Part of a small language model's weights.
Size: 16 layers, width 64, 2 heads of 32 (1 for keys and values), MLP 128 SwiGLU, vocabulary 8192, 1.64M parameters.
Each number is 500 + 40 x the weight over the matrix's rms, rounded and kept within 0 to 999. Layers, rows and columns count from 0. Numbers have three digits each.

# down: layer 2 MLP down (transposed), 128x64, rms 0.102, rows 20-86, columns 0-63
# gate: layer 2 MLP gate, 128x64, rms 0.165, rows 21-87, columns 0-63
# up: layer 2 MLP up, 128x64, rms 0.154, rows 21-86, columns 0-63
down20:503479545549601452547566500469508516483490539500495518512527461465576486462484502456511503485489454466463551480495575573555547453469493436470603465570486444501505450546513453523551491482615512
gate21:536481511508488492581485505491479515529502487449460571534465501505504467479512484545567473489505553508497464523472462454490487525554453487429463419514464486556562477409489501522551502494470484
up21:495563473513510525497544535495489566503500440440389516572459513514573549486497508552522561470464485506521565519492482498495485457562418475519540554519452513521504501461524482536515432505511466
down21:495450455533472487498435466568484539499472530506488435616499439486512532545552490501483463520523489459475489478485495454518469501470450470464503460496464484418515489464549520481475458493476515
gate22:394462526465451500394469488464524499466511525534467513480487440491449509524499499510472472472522477480512549474520470474464585486567551525458525482542531495508516487493514500511474478532500511
up22:472381493465427474503498485491480475484478519523460516483553428498456529576424485490522477491437435516508543525538481478539550470462508534516467471513533509516500466534481494548458491460560507
down22:518476557494463529514541410389492508508467501459479477493472510482519441528457473504539503513444492507502516548456524484466471536440450524474479512487511447493462503460562472522498509484462505
gate23:439536477450504523514483542575524526516477466508478519509447612595435484488457494518516467567478526494480474493551463485489417490538447511473562465465514491545487494463602517465446481451461502
up23:536520481451522483410455553498528510485510481538507462450471408477549507522508468547487542555510440544480544448463450492520534472531569526501521518492472540533502545564448495572483534534461486
down23:476452467532516543483468507539565499510437529536474488477476514494479520423468459484468535486464460494456501494493580636536527499489472492469555522550547469446492480521503441446495544479521518
gate24:520534590549609496542365540513499477521486557602493450499498449546564437466405493400526515515621474490510500397502511504567548529538493577484539494493553521446572525460520496491519563499510460
up24:494526479538515489495443548450483561528513542471517432498444467460487507508447460507440391480472468514450458525524489532512529463525492529594495543451566534526544424492414514546471594544438516
down24:488501433490422553541556501543546538488484545542498503636539553539448497510534468539515470517408484467547458511492459451495507450501528487493502501520517453522519512494545399521452383443537510
gate25:556470477530544501471507484518558521413541478471506507518500480474495513457499454524529481542505531498443471481454544508522560462481449560471605465503470610497508503461476503540478464486502562
up25:459440545452473526499485484452483547498531498484423480516424617501477513513458526474572531484465467482508496429479495470522425482506483524478484486509494548525508397521581479472533510527522509
down25:474449446449446517513495573497541502540442592562477485507529554536459491498492488518507483433500459517525560479434516564477492496525498518535472482535510434543510558491501473448538466540505610
gate26:460500493494499479506525505514480533563508521500448616477516463478520556528467491557546555460569512565536579427507451543471480566546530514441484496448540570489492522473494491501479511498532552
up26:471490530518467476513438520491490479428594483445535538549499490564480463481503478473476465541466547509448447494540437444534441552485536532440498570566499503510475510510446433465498432584502469
down26:512516515504497489538457381597477466455554522442534553504507543536524486495550505488483492522507547507491539532542463447431524493551518526466444488485489474523478524461508482486515418571498497
gate27:482446492484553463492510472470547462550596502515438570474516461508497512530468530564540457420531496554506496440534504479541494495559489500404556474510531471475552519504476485448542472529570529
up27:561541525486468477444465495534548576527502530485521515478546521404525520500470508508465493540572497511513481519471461481522525567451451422614513493462520543437400518511496526519549537461515512
down27:554484478513523480468432475533477481621527465497503505529555511479555504538494533436493511521523491573543511546544513496464456511520568498475600543485505472459490490500458541518437510552470507
gate28:457506490513484527488513506526503524554492478483524483486522534464544523441500486517390509496571476472528531505478437542574491518484590479478523511557417544517516499477490502531552524536581465
up28:556544402518540501557418472503568484462475474536602463476561458527512540444530492554538477531459480523515547540500495474575548521523556557539514537505523528484520401461521551573509494443465481
down28:526506556496504511501483491494551466414565474533511535432527484531465507501552453501515464566433553496457537493541528531507459531530486484586490507359477553461486486496454501523500454577471500
gate29:456449490444509523449436463444431493485591494585474481446548481468481509508505390518513509503468463485445492504490502606509501535550490537506459506486503468471527407498440500434453552485586526
up29:482438509466536458530459481514522498427534507527484518501497378434504533474511464447557500506494522411526512474494502504445501519527436519510513509439525463437486510537530456416411533572523522
down29:562545534498460403494571507541516555499514524454486530487466478579501495468488528479506483473472483479505440571545515452457550503478507428499468505498499578533451492467493524591497485477475509
gate30:471476543494513544503528527509472574475505499541555500482474527520417478425478508514468506446502538470406539509476472463520499531452495535466492488466476452537505584486447468532489468473455535
up30:481492480478519445524502442506577407496471416482475484533500497505466507535504486555533494460523473579531483496442433516506474567474515533433471521507485498470505512560523550498546469542544417
down30:494493489528495569485459550503460465482492473511501556559452491523515433414506449515504483508482475517378499530459431460459501467424456543477540486463517463571551539481480509475556513514437515
gate31:464522483545509480504465497472546489506483531487435512504501500530441560502516490518488505488527505454521502502554475504511549551520503521461503518457483472525567515524468438524573533549521462
up31:468413476550511514500471481515532495546443521523507443465558508536510511514434522499485497516426497517543491525468566516616529507466519501516447465445488518544549507468499443500545506481440488
down31:462517482575464455515515481460492453492478474502480501512465541521489545482477515500558537430506434557525499578465520452489496535483487493482562454459541480540517459490480465490566540447482509
gate32:519470498508566482463565500488527447485487550608521473485509504551522528505476558539535495536509421513521536499483489493526542488508526641503465560490489546491470478469546450465481423532434493
up32:486443488523583460424475530511485451515462450480547570551471469559525519485469514507447409566450480495472442454490457477538558524419535535495510489434543512522539459482499518486476428431481506
down32:467456538514474477518532524558472475535493490463505581514512470430552526486493489450476543520566442491471484575534411474457499497472492487507463538546577486565547491477539462524422449483453515
gate33:528483566506520443538495535515493450489494481508464515457522506468475442581474504496489523449508468533479517543510559518511474503524543456390498490454512466514500507480497532514482472496533494
up33:556492515504505445521538465489538504484477429539468521526468458560482522507468514453573446491472494504545462469463615498498546523524498442483489523489501442521478544505499540523404491468520487
down33:497508512510538410512453512497524476478488416522485472503491521505485495490451532458558499498470500523475469484472530497498533513510485460495508461437475437506528501443462534589512455542508517
gate34:499533469480522492568495539572503558529528503533443522463459486489590445531490443492512423511498482505457506534450452481599441506450477507469494442517469497520482398511455471450521472472528480
up34:583487521514556526456529468440489424483442563490440514440513459468520487522542522491549407538484541483499502472449502457550558518481528534574469480532446448498497499569502483499466494413545483
down34:472529579496516537554523515607456532484524458467473473572580484500483537482543480473550430467489517482529459460458497471492507425437434463494423496468488417527507431525394468507473502504516488
gate35:519493517441535484498537519527471469459480510479465587529489515516551444529489477539548445501482536472498511438385563496384461499531520506545502471601437525489465499482522482533547514511493514
up35:537570550508564533482579500451571535505419473507453464531549511460515511449522488528485446535521502488555464445468446470508468568507497479444483474553521472476622457468510546456515493491526521
down35:549518552498513448480515603472500559535457518446505467524518446456437500488521520559465500540523441497457471522409462559507544542518460449491515509497480496545584505445492534423511447482488499
gate36:471475545487549472481514596517544514526501543484443438498473591493484492552545546555507544507471411465496562553567471497534475576523479546457449487486510491410515548488480565491557515479511462
up36:461472512570547513535462477543497443564505513453501484489518535476520475568466543575426531441528478488551500507479486498525519535446519539417488499476484506478476536534597541498484488516540514
down36:535533522436505522526536571511543553585487517471419572474483518482440453494565554518545478441479480497509539537489449482479489498501444509491496498446515482447490515491413553539448507506477538
gate37:452490499495457517386571489488558444464524505516548586492498515538443471601444485538444510491511451526502526523538437501499523506495530568447525497477516457502528501504523457497446433494512552
up37:463514501529533615460491488504468440486458483558444478533484500541435508439580476439527575538465468463542516479489491505539511480483471480555507526505451505492530510529484549530541534508494592
down37:420498478494575545496501570488494481488497486514452459524454483415477510465509470533462517498533560518463482504436566528520564486480488511559477459509470538478434534488498623573537541529535496
gate38:484541491507420469449492599532575513479510491602558550552532612549516529487397413451445525506483461469411543477480510473498490534496570589458528413472486486517551540512557442497448518553537532
up38:536550488513523483495486539458574542431524469482439492445469453538454599505537556535518516463508502544552474493518522506503438544490496570527502491525537376510500537516573510426492575462513529
down38:476550483427499567445582522528500535541513487502514455532587519463477452526530416538500563535426511464546537500500479501437534484524559461518405534428426528513586467503491534474519527523562520
gate39:499490464518465478432489513516503495479539492522531522468550538557509464478503468488458459501487482536459439521458577464470471459488579504406495499475447548500522486418508433505518513521494452
up39:440485501455504483465468473559473502523505468567489545433521426542555470535458525489525550464464437527489487522483492469590500493522435463498442485468479510499494543507543521503453505490590510
down39:535522539469428473513463460558521483482490473470454503526458441532493500530446542566492511496504506484555461518488476418541503486453495479522488527502564483564488516402483487477444466477551510
gate40:518481579496529508519544525435453540427548485475473502470489571518521481510451511566450463529449459504523493476385452554486480583484605518490496457498455472529506469488481502500480474466526517
up40:468543477447487473488525470499474597490468477458485515475488502461458508539433492586478437509409452462536510517436474496427460483534526543511515513563537477538466432528488513521490561464478493
down40:499510504454454471417530481530502537501533562370546545536549450468489465504510498483502443522451533432585533481424512478506525478515442542570472484493440500513528510527509495478458495483514493
gate41:464552526492517480478534466561517528511472442585573495499417478514544572510466521518509431500462566508549449570512489506472605555537536470477506536511466503504447543503504478547508483510547512
up41:516532513480447499461538473562448517523547545542560500494536543538517516478427571476514460483553496509489521439545555484503478553458493529504498454538520467490414516503532476448464471550583465
down41:552602464557499495544484547479577494514451427528523502493520546556478475487452496468561460542504500488516520473437543529513490517446477516513511522507509477552565506432456538445499545521528510
gate42:544502508462523543494458480480518494469450518522535453464522528513448521472460525526472523564502485524528574562495534475473468443456545463494551519602514500491583481483474471497502422559434571
up42:516539547529522577476500477440470504538514456533470517487489511566500541564492549517486451494496484492560527557527497443490522466457517449516517481497550557500579535440491504470517534471547538
down42:515468399508478516526488494543526434510477513462510521466438452489528495540482489539558530480493473546474500457471560452538512507515417494489560547530489521468444458490468501581504466449563493
gate43:506543555482443526498490479566495454540561510515558493514498525418533522468488472478439479569469530493492503470444522516515511519582468503517477427528444552529480440471517459432515457616457519
up43:559533506524491466507523507479491470476522517490467476527513429566481529421479544466463507526442409443598516571532458488556446540519468506477544503493543454574492569544472419503508492508510603
down43:477513472439514549502470479518457556490471572516517468453507563534433475539481488480533456540495527513479511433589547517469489520516541447478490447525435523461459612505544560553524612499420366
gate44:475500527525523530475531508527502566522498495511551517471485511487389513506505514500464497488535473516418497625393432565490513459496504538461516503496505507460453486460499460490526484512479492
up44:553494523555485478559598567465509529494470457466548555542459476529504501406584519461557544513517454457495518504434472465413519525468554545487502558533449469517541493491504485496490442506424481
down44:530538585514499531398460449513544625441534556504435532486415486578454490412483516500445523533476524481547436523481464517548511483530470471490492479474454511426467495442545550502576485479497509
gate45:432538549498555423433480510539507461507513514567530483432449517492533598493447416548468584508569549569508440570513464536481517550491502417509478487505511591476472532545573436407510535501506498
up45:609590509517463481437559541376487451516565525496524524418470494463510446524495479574463528486561569595497489475461502532587478621436493451503553532498499518509469497495486449509537548439421493
down45:575527506501553508466539458452525469476619416470532436535482527504630502461417473511494529415588489527541498577506504473530550492454503438558479543522397615487550505499536491480525557484495511
gate46:482457546476539476447519537503588569473454527537522434467559509432501489507508452523468554628593536519519506457550516582585506504470526536479499493511515522547545502579522549550534499562504482
up46:464480518428429515425520508426596541506549506415505530462515541459554527526512474484421511584565571507489516535568490492573482495515493556469506568418484535533451514496556468458539446520586502
down46:481516529596504509519523555487466451435473469493489500582471478460410474460497450439429506470500482451485462441524525523515512499413537486413400405495436454550485533566487545569540460466518480
gate47:496414470512566481532436512513496492546520513545504522418483522455518472542493507527517467448454482499488433552467510469492499496586467532458471538504525563446466559509524556441556501534527542
up47:557543508533457500389512512539465538548485483467511458489566505462548514501537496424529547542489467494501519504524570515469520471540443532533525498479491477540521412501497590503555553438556573
down47:476515545526503542514506558457488459515525430485479531553510480530548531499499461466523523508585477518485456546530458463531542505413567493519475503494464454562542394514414493437484571471555512
gate48:462517540506534520531528519569517489512497483536492544483489516488558445513476534451514533483486468507501514475463481486489470500499517471520545474532549570546495556544539504455464534438537527
up48:472487626499478549497500475506525544596550571514527475509490473518497531517489487466485496472483474479517541504565553463491495431511523473511565517407500450568463493536475527540458464444470516
down48:507477547519438535605492518475537560489536471415502504509520468502467528517471472474513503436476476455487466553536440513504518461489527506452413521482539524507507462494455536488498446474434481
gate49:458472507552500425464501478522525505407517472492389507525525450524531474527450487572529552467469519464447530455486471517512478530548493481390506543505531509482498515474473536479554484472450442
up49:535447552482546459490562472475510512511518501460460482532530432536505496494516537509481546473532514489481487547480511556461483443528459512548582485507473570514418537527478445498460579558526501
down49:470488486542557494501579437413545491491485552512467487475479479501546498464559540530542519468467461409472553503494486542502547507538506501469505552499514512482427562507502488497520490582507488
gate50:449491415493504531515490483509606499603532505533451539433518455469500470493475482499490500552423522493496517550466494442502540525471493487501489522510510495482503471453429461504479497504483474
up50:460446422494512495476446542452525511535515448473480548514526547427488520498500505454534529529509546513508488467454513539509524568464486462444489465486432521459519434474477472527465507516509490
down50:476498429448494479505529453529531485512502489480534508461520505467463431486479576513560475513490494478509476499501519463559483530510449507517510493489526551444470554495553544553499492517501466
gate51:511479508494520503518503542430452493569611500544516428487548597517496566493492479521534537500503560487501460568447567480480514447552529461567515496483561490505553464505471478507482430576494568
up51:500567555464513460520536543536466495447549470562453551529499464578568579483454519458474481514522483526516487478514455546559532517516425521480447566546541452495509542512574493472571544504464492
down51:429538526538507409442455512443572507480512571533477509455432507548485434475537466563532538551506489501396502461478515494542524523442483521529508451519486451466528466534519438471513491513449484
gate52:555523557486535450477515516522461535488555494526502511445464505460497488456504469452586513490527489525468454470493545473527428478488462492517544480491529521463438538473436469493552530464536522
up52:507470476491518574482477500546466467486502536476500517461500439511579476577562521487500514552519522491510474496483477556508549510565470503505468471521506455519527486529513552535519493508483465
down52:485462468500538516481492479536414459488475516567476480500542491464547535569521505498493491542522578529474539471487504574482583507492476466429535500486440449539492480557515520496469484529482493
gate53:471483462504518551431418494463461514526494545496449527442394490508517456520487539558543505525529547529505554474460474579482553461480551446533494534453495487465475479551524404503516520475458478
up53:441528524481469531478443458492420505514558533475528438475520571520490467581512499595471594467487471558506537545498486501507534476459547589476520451570553448575436471514544459454467434464547488
down53:513507529468596535488464474489474466485600516470468419478527553549461548546499434534548548446448511503578535511537479463441510505503522560548395445482539564537451451467510494552503496477511488
gate54:496535459534552458485510513517455504446508552537580497526520508492553447488502491447479616492489480434507506474409511621611500534537469498466503511508506433440532553476488455483524489505443507
up54:447570525541512514566502541422489465505508536507474581530460502504552526517494506480438536488556486442479499559444532458557523426473520492481550512402477534524470555464525537493460490493532532
down54:565529448443541462492483495522464510464527525624505480527467508583508447524532548448473518445421506476520541446463565581525452524534533482557494549489561480432513471497500470557568489488538528
gate55:520572478524488476516510539548527479526412593534500534525567457529582483564527525627525509503462515518487491512439547499530491452552492531485473504485496560545528586487515516525485511534494494
up55:481517414492525489459510490492452503523532480509576435499499459538523440474528511470556465453411418441486470498495528473466478538469453478528547461516586513454553467530504568522438547502500451
down55:500460488505509454444486516483413504492418467538542458504528463464462556519494552447483534510484497491463508546503513548470425512461533533415505516524467448455437524521455532469462531478440518
gate56:459494483476459482475527530534509496510576492544495481458472456488491493509460452555509487460502502494479508541479428486505474549523505517491512425484532427539440552500533493491478521558550566
up56:472482487521479464573484485493479524500489543519459486503458504527446475520506525479464537501485551530481477487477538472538520556436554509479514500456577491446523528563518411499491483479538511
down56:550465413508472410487506556466524491546547523517504572445476509534531472495521506538500480537509513558547503427448411484491447467485473511501522475496499464539526511489518520436552444475509592
gate57:442553513448476497514517457557397514514550573507533480444452532515497527478569500518516524536481461577495521522564548527501537486509500514462482535564517479414455486533553416470454509535469523
up57:494596529459447504453573476494478537498545432469524505503525502524537432507517512445513487518504502528505494539557583474455436412489486533473567468508483491554505533505484434490490461514534560
down57:471496452511540490494487426447450457567493537551497500549477550476510466460448541493510461570502471500429481460434521475561426502466469552493457426533526485475515504520529482498520525427606457
gate58:480460535402460565518559503444461542544456513511526511447516459543487494448515512560424495502510434480517577553511459569435472511497492435495456531510432404501566545444479448545520477494418510
up58:487547534457564492491483479487566505524495509471481583538506467444502442512494556481509562473458525522492512506517533463429500581471555515462512516550538429538494474479402514563448459574546503
down58:453509515433529506547576495509463466425537523475486478477421505483520514522484533581524475526524518485536544518443529480427458545487500531533461546468430428437518537513591461480520460532510490
gate59:550522555497482458536513522506426518455496559528538529490524534496508438542515486479456451487444530520489514540406506524554502433501489525502543516548520612465604451502504473473480516502507472
up59:496507477583459561543566456460469488497538530530430453458409502534469465443518501423605495548436443490490484518448436455394506485566452523507476503475535538516432463514499496549527498527517571
down59:625485474521512519476538484598441491581445438450498480547523481490494563478489527458490534473513526455520502486545535497474457537537470546516510538488518514490579401519496555509439511482544456
gate60:487511472491457524455520489490474532515464520570532488524476469540497569463451533567553456458515521526497517493509490600454469479502505529530473501492483529501459532493510492527497342455519531
up60:492514467524511560583508552448447478506501584501550524549478447537525473407491526525522472441533456544505455508495497591477464510477420523435501493468515488488503496454496481539545487487505537
down60:505499557495493531474468545486508529495436567493522528557474493509518512481499521556524478509560426531440470509461543565525422608522480487496503500459543441481480552489502487450501416478498604
gate61:583571500535524476494500497478534473451567556511510529487533552525567454563535472461494551496540425517443510525493508564544445527553532466507506459516478517474545484535467455486562518491498507
up61:508505516539512467538544459382586508516467536542503543537491508498588521546523481546570467516467428532461493493498538486532501512464568518568528525438479480435520493499535468556494422485585512
down61:547548511530507464465497460508528488473576453499433482569456539556474504497482567460487524488585500478588502501630492523462468482487580475509425522459535531469479452473458485481475505454498478
gate62:445412565443522468452515518494490521487567488466499439482445456557444460475430496489419466603512468561410540456497509527494481560546471452473507515600440560445495425424444497509551460526500474
up62:478405545521540500465524492517512524550584462514525505515492456421508448543479443528520461519574516461525550386448506488539532509504429520524545471567541506485487513486555558495477583582457524
down62:557458539398465451517510483488530536470545488530569515508456490514453431474492487537488527464524457474511463541424439500429437527455490528520468444441576479570561514469415476497533420492519519
gate63:461451519466532497530517492473487503478480543543561422516517494451525533513523499514546559484502486481492488452477445544531473614553550478440507482540528476487464501516480481455446537510395523
up63:527517467459525543452528485521491537488507479570441468522530460446466552465483576457515551453601490425440432455401402512467516507566472485448483538525464518554448538450546481504481520499492528
down63:563492481510517524576539527441463439455499488455455499473532534444455570471482478530517450489465424543492503445440515407507436553506486493446508598540480488485480552490522428484520481499463490
gate64:512447498414538501498466529442525506487528509496506460480546490554519520510439496593482509480502425534517507527489492496547495567474528446480457428539563431498483542529558492470488484504496504
up64:460424438520526518499473505462460503492445538523560527517539485531566430460453526550477511519508536485499592440447524496514517471529523500468496499529600563507413528491520557511459512513520507
down64:575488451504501469531470547415475488521495495506512513524527456582544463468563489538447449498449552522495532532451430485496524450526560492403462494550574465469426554515499515524508479502479524
gate65:497464502379553535424478511490496483497498561510495454495519489475578519490509518546467499525418540493484544496440460532501505532538481439463475565523507478450507526536541465505488510498521513
up65:445509500546512496452487492440477569485428471533476486514432489535451457494467464510473487536557563493451434460545475478588498510513547521455457422439540492506491458555519496426483468587514468
down65:518546543527513458497484540538471605485503531468550431434512486532484499533513512478473495561587503506467461424582588520501556524522523533478535442488571515584538433466475473473515503529513509
gate66:464476498573610563447498616490484559480452534522474478463535545498470541505458425595458495587545512507475590528479523577531499482467496509468499515615505450503543451512511465450499553504493454
up66:494498486501510467504481482451510529557529521518586486457462517465531551488473491453535523473461478536514541439499570452548573435488459420539523509500434526535510471540479492590494484509503483
down66:509575455456609494469582527453466490507501516523509522521532515532534545557492499463524556524464484485450526522497526560461511517486497491565518530490550514507485461522495442417435455553437512
gate67:509581500557538427506500478502535502513504505468483557454492522511589464473460513558497459491508476497493465505480499497467583535454504496505491557508543466499502487468483445543456461508571530
up67:531567505472473492465497550484552448461476491496448496482479537463476497457502541493438467505512510500524547512468474480513507428469540497575508485519492517468494465396526527512462566503526472
down67:491489525418426473454531508492542461509472518498421476453484478534525511446468502533479511501503466444552530467465532514569529475463501484525503519514432489478493546401523518539483555475520481
gate68:484541507523475479455482483460505514476508504475504507455474518489571488488552567548498528477445422533496471503488476477473462465484489524468470495486477535460441549480553428508496501493465511
up68:555494498512524413515486475566555491534477544490461539522530488449538576566472466555449584501536485468445511552500514529486480508459569538475469473501507560467489541439491533519561498461536485
down68:523518474453539472570514471580507523548510490448461514483512546436515492450504478537458522499506537434500512553557557568459485451514556527519518491514460539493505450443485546459522503490511488
gate69:441572465474513509491549468581542433484600495542533467490507531574566475524474514510462472560539430501513524514477469470543534510456567552457565484534476523426476477478494524489517521520488492
up69:484497502473555489489463451470527502501496464480482526554508487556537473455452500448519408626550526484491466463488445502531470569587458483495563534506507531520533440464510580441460517505528495
down69:522463432543444536456461525460493440436469442476514523513480498495475528595479430462495526495480431561485433522588491522582470528522499490532461467447470466517452524532482501459556490528513516
gate70:458489539474509463458400582516514533554482592505505522445548531532517511457484534495427618518547583464536529442520519545506503567431572474461530407491572441501541550493553525462483510468439565
up70:476487457519480498463444451553520519547559513502483435478486504478403501443475441520499397528460566453520548493639493520484479497573520474544469453523466465527476450490562483496489532524456502
down70:474488532651545449515537565478506501544461497549507501552424455473501504513536561540506464596485429544390461479479540589526493546462491479488572523507468518459527496491514395480491545445488508
gate71:491489458471516497506458523527546546525436500524547628423445529571522495518502486429498540454489440465471473489471484487428474492508509436484503430472550482428509489493538492518487544496534540
up71:446498425508547457440472465537474500521518558520480493492525554499642556490548516461580515550546443439506547410446507480492515568493483481540455511446470539492500486514479462523504550561452476
down71:463453506558599467504480569450578540609464528464529541485524508506499537389508476544547503483488487521474498470475485521546532482488483505496605404543549559501455562491459505508503550512468517
gate72:474479512511571484512502550449501468526486469507493544505547508539509474504524530454541438455472526486522468463443483481506536561482561511515536557513442473507537499506495484526556546509489525
up72:399518492558418527503427495490428569535496480493481492570540482489525518510473500509444509537519532456479544489581506470510535467516458545531570490415539508506512467525504481528482447523514426
down72:489470501467500555497524474504405542502502467480531496592530522456535504517424483511480490559512488475482546548564571475505482429531426514448498520499516493543503509537548535534494463521444496
gate73:515480496506589473557461464511461524519445496538574424525522542571538508513539478464506496483546503463505474526565571493605556547528491454485525424480514498528454445489507456516522477471506514
up73:481521507435444518509468497506465479525535461493495535508513442501494522462474497595555553465446473521481541519482465451478466465435519526506524445478526491514527531477437467511434523516587577
down73:474482521533460569450462559480491542522523455472449482436506462529503566536487498515553559463510487557458542444478506502552491506529545474515551505557517542501528509549544491465555528565480469
gate74:488494579450485434478503493448488444511455494539426520484506528468498488500496570530493490477465483496527467491537513471481487477474444458491518484497464512559477505433494426496478534563448509
up74:449557491533491503500517433553524558516505485590489506524534485504516508442531536551469508491517487523581511494488596527459569553521543504534481494541527531451510450497488468535538468482521514
down74:505474439517506569534519512479518554538459542575533519512509484466508460469550477525495540476539495529539522498523538601493527455535524478499489544536528553515489467568548578454499524473507469
gate75:482435502504493442450495587434516498502458496490519459491489520483553525518489427474543416498440516584510550445440532529582523503529482491492483573562495484508549500450471490532481477542572482
up75:489501495509503520475470574489483425591525560520438544529547468477450478588505472455550519504533481547410440442497522453428528468553473510503538543556553503607529541446526535514452544506520501
down75:491565483531521521545483432485578554526490555477449522590468541459523522521501511584462498566527523500447494472511497506488483456464538472516596531525516484463488563433482449467550482481522441
gate76:479477560437558464441483489466600518460467522491492522496537482508523517457506446503542490461475500494462517509490552507429550515473615452520485509515486492455563525517511437499514521486504491
up76:473506465480488506507502523528474536533570495530477495498528552494483497442529546475490527551576458466460531545545477494533504478555432480545564412541493529487532469500480592524454548518538562
down76:506551480511448470497488634529413572484518515525507472450496504568437498522474571478450496531518541495504448443512486480523454474583444511467506420487509485497473458548519511438519505500495457
gate77:504481501484536510484457465501515506522509587506525435498532536471505491518529540579398520467499477611460548434508486544452537459459525496490447484544524505484536522539512441495546526532483477
up77:499523507494482478504499518447421538474552421527538438539449497402541536486486464439553484533561487483454625459533509492408581436556465426505438468460531478514535439502496555502513490449530528
down77:512450503516548415454495556402571564473496447526502455461467491460466572465473457482552521496585468399463507584455469533487415446505477541515472491441511463438419509545477460425516450453574531
gate78:495572570514506447436437489491477532547494630543479511466494504585482509468492474501502445525529516509556493484503501465464498515481506576462539445505502547510529522484465485483543492506572470
up78:466540518487513517510564469511477478485451496518495517491529489507524488502472519527501536495521542529533487609472452439477587504487535437505481543531495535531480593495481473572507432500475475
down78:506523493581494488490443508471476449519461544473498495506452498463485526498499486479502481509538465502570526572470467503496493534476430618415515558477504516515502491463409479516534566480561527
gate79:426508511569511491526556537502499506468530531521496433494561496545500483486479520536493443496580577536531471456525581543522540467502532494474497512573533490489508472517445514425510497415539535
up79:501479436512551502446478438467475536512435452531469444483525570527608568421472465479555542530499496568533541454524458556527582518518473447497537491507500361474525506452476508534486484551442549
down79:565451578455595521526494433530475513511548488446455494505475511456516542526490436476497562540504514454453453531502475451498472517545528527514384501544520529572465459473568511450510449621504554
gate80:509468574512578410492516542427533549532541519540576396448524529490481506490502446460465477501459461485462449542529483506505534557536498491457494459524454597448471531499456555507526523520507536
up80:597543480507496548431582499425439466469453534562544599456480497503563490555477486535505531494499504510522469486442500490471471480494519446557507542451472551472456575473544545491550534440507585
down80:538469497575480457542517464400453559451538531485456467475552559478449535499487454459551484474533435506478518541600499529492539433508497441534484468472516498473498549497474591491454528495472519
gate81:450383493476505539509476483492529551422526480508493566443413463532525499516507465504574551521556461461491513506448444472501550525555516501517473488529480448546490516476478486532499492499559564
up81:558463425419564530545533493588570521548504502507585475477513459537523493502564479527413509505425505482535498482490531505535483484427526580529501519503473495488524485565482498514526481446491516
down81:524441567556485497537435478406496485579579438464522503455471463582548452432477491461554531468464454520489524491512481569494471510503498556502518473510529506551488532519522423549512519496580507
gate82:512511541507520552449538597591447551449503544553485479436455468539486543462493484526505536566553449503475542440550456522457449525508514535524634445533531441495520390527538434485545513464472541
up82:427485546410519504485474501481556519554486565459522436501561458500493494490527519440494435488500488507453442510446537492512522532491495455466442485487512548493498460509468518469496512546490498
down82:533463474507578492433452515498520497471496514528513489513491480559575580548570518519473558581584551489572486471543455522505425545541499567495526465590446483500468536548524478430525525481475531
gate83:462534529489534522572462496444552512490547533473545515457449535522484496495534453515554509503554507556484478550446615494467435506512517548421460447507483497535469455479483494489473513491487517
up83:500463418556450513507443462545493538460434512517473519502506528506455561425537462444495515506504453504507529469514466503456461497554506503448511439550516506492547474506456469464535488468557528
down83:524451483542527466486559486457456529448491507569454544505590515503489525526528486447491573541464443470443481453447440538524525498549551498560521500531498484458528444478528490483587491527459509
gate84:584531485546570557422550489480533490482502501547436482449547430433498510529370502510503500510544521507516566459473459486519583444572556491458510482473517448561513572477541426553467471434526534
up84:489441489538514525492591520494465548513490511518615503481496505530529428520488469531533528533502548567517527471537527465450482611486512551495511552473497522463485525452485531486472492446515480
down84:484507466614528515532490545470492505538472484541585511427502571581530446517532544441495443515528529514534545447525506522470533502513531513534517469487483550440507499527467495460547559467420506
gate85:475540440532505446549462517532563520519520483479469527499478443487504499488518576476422476508451557482452518521415526534489449488451483536497512504484515507494527492459462544468496460551473463
up85:519465506467513460498543501544475517512483570544498461495569536460483489567512481464497496491494545482527514506479549528471496558460555474544459530435504531558483442603455499472516538445557547
down85:498476515501477523549475507544634494475471482513515420474524461489438500545410461494482513546480481510510523493468576571502498505519496489545488512485498566520537517479595463481523426569486473
gate86:596476559458490408527485586416559517463507524517550469481552489488546507545499478540553523485500467568438516597442489561520480529462523418419511504494549497500491498499489553518526570454472544
up86:432571448510527485455467502463493527529504430555561525504462455479473504499614477491478518405486495462451448480511553482471465499522504407513451486557464548495484457503495531429494565409511440
down86:442448484435468492552536505533446558442537543491487493518567415546444496533469483487485462498502535526511545488523524506492452494497503553529554538528456462387450472475543345470544451542497532
gate87:475517486442453501457496472475543455432580526520491457446527506480489493467535452483485461478549499513392501591521532466469483563498466501499499479504447432467526562440483548500536460489572467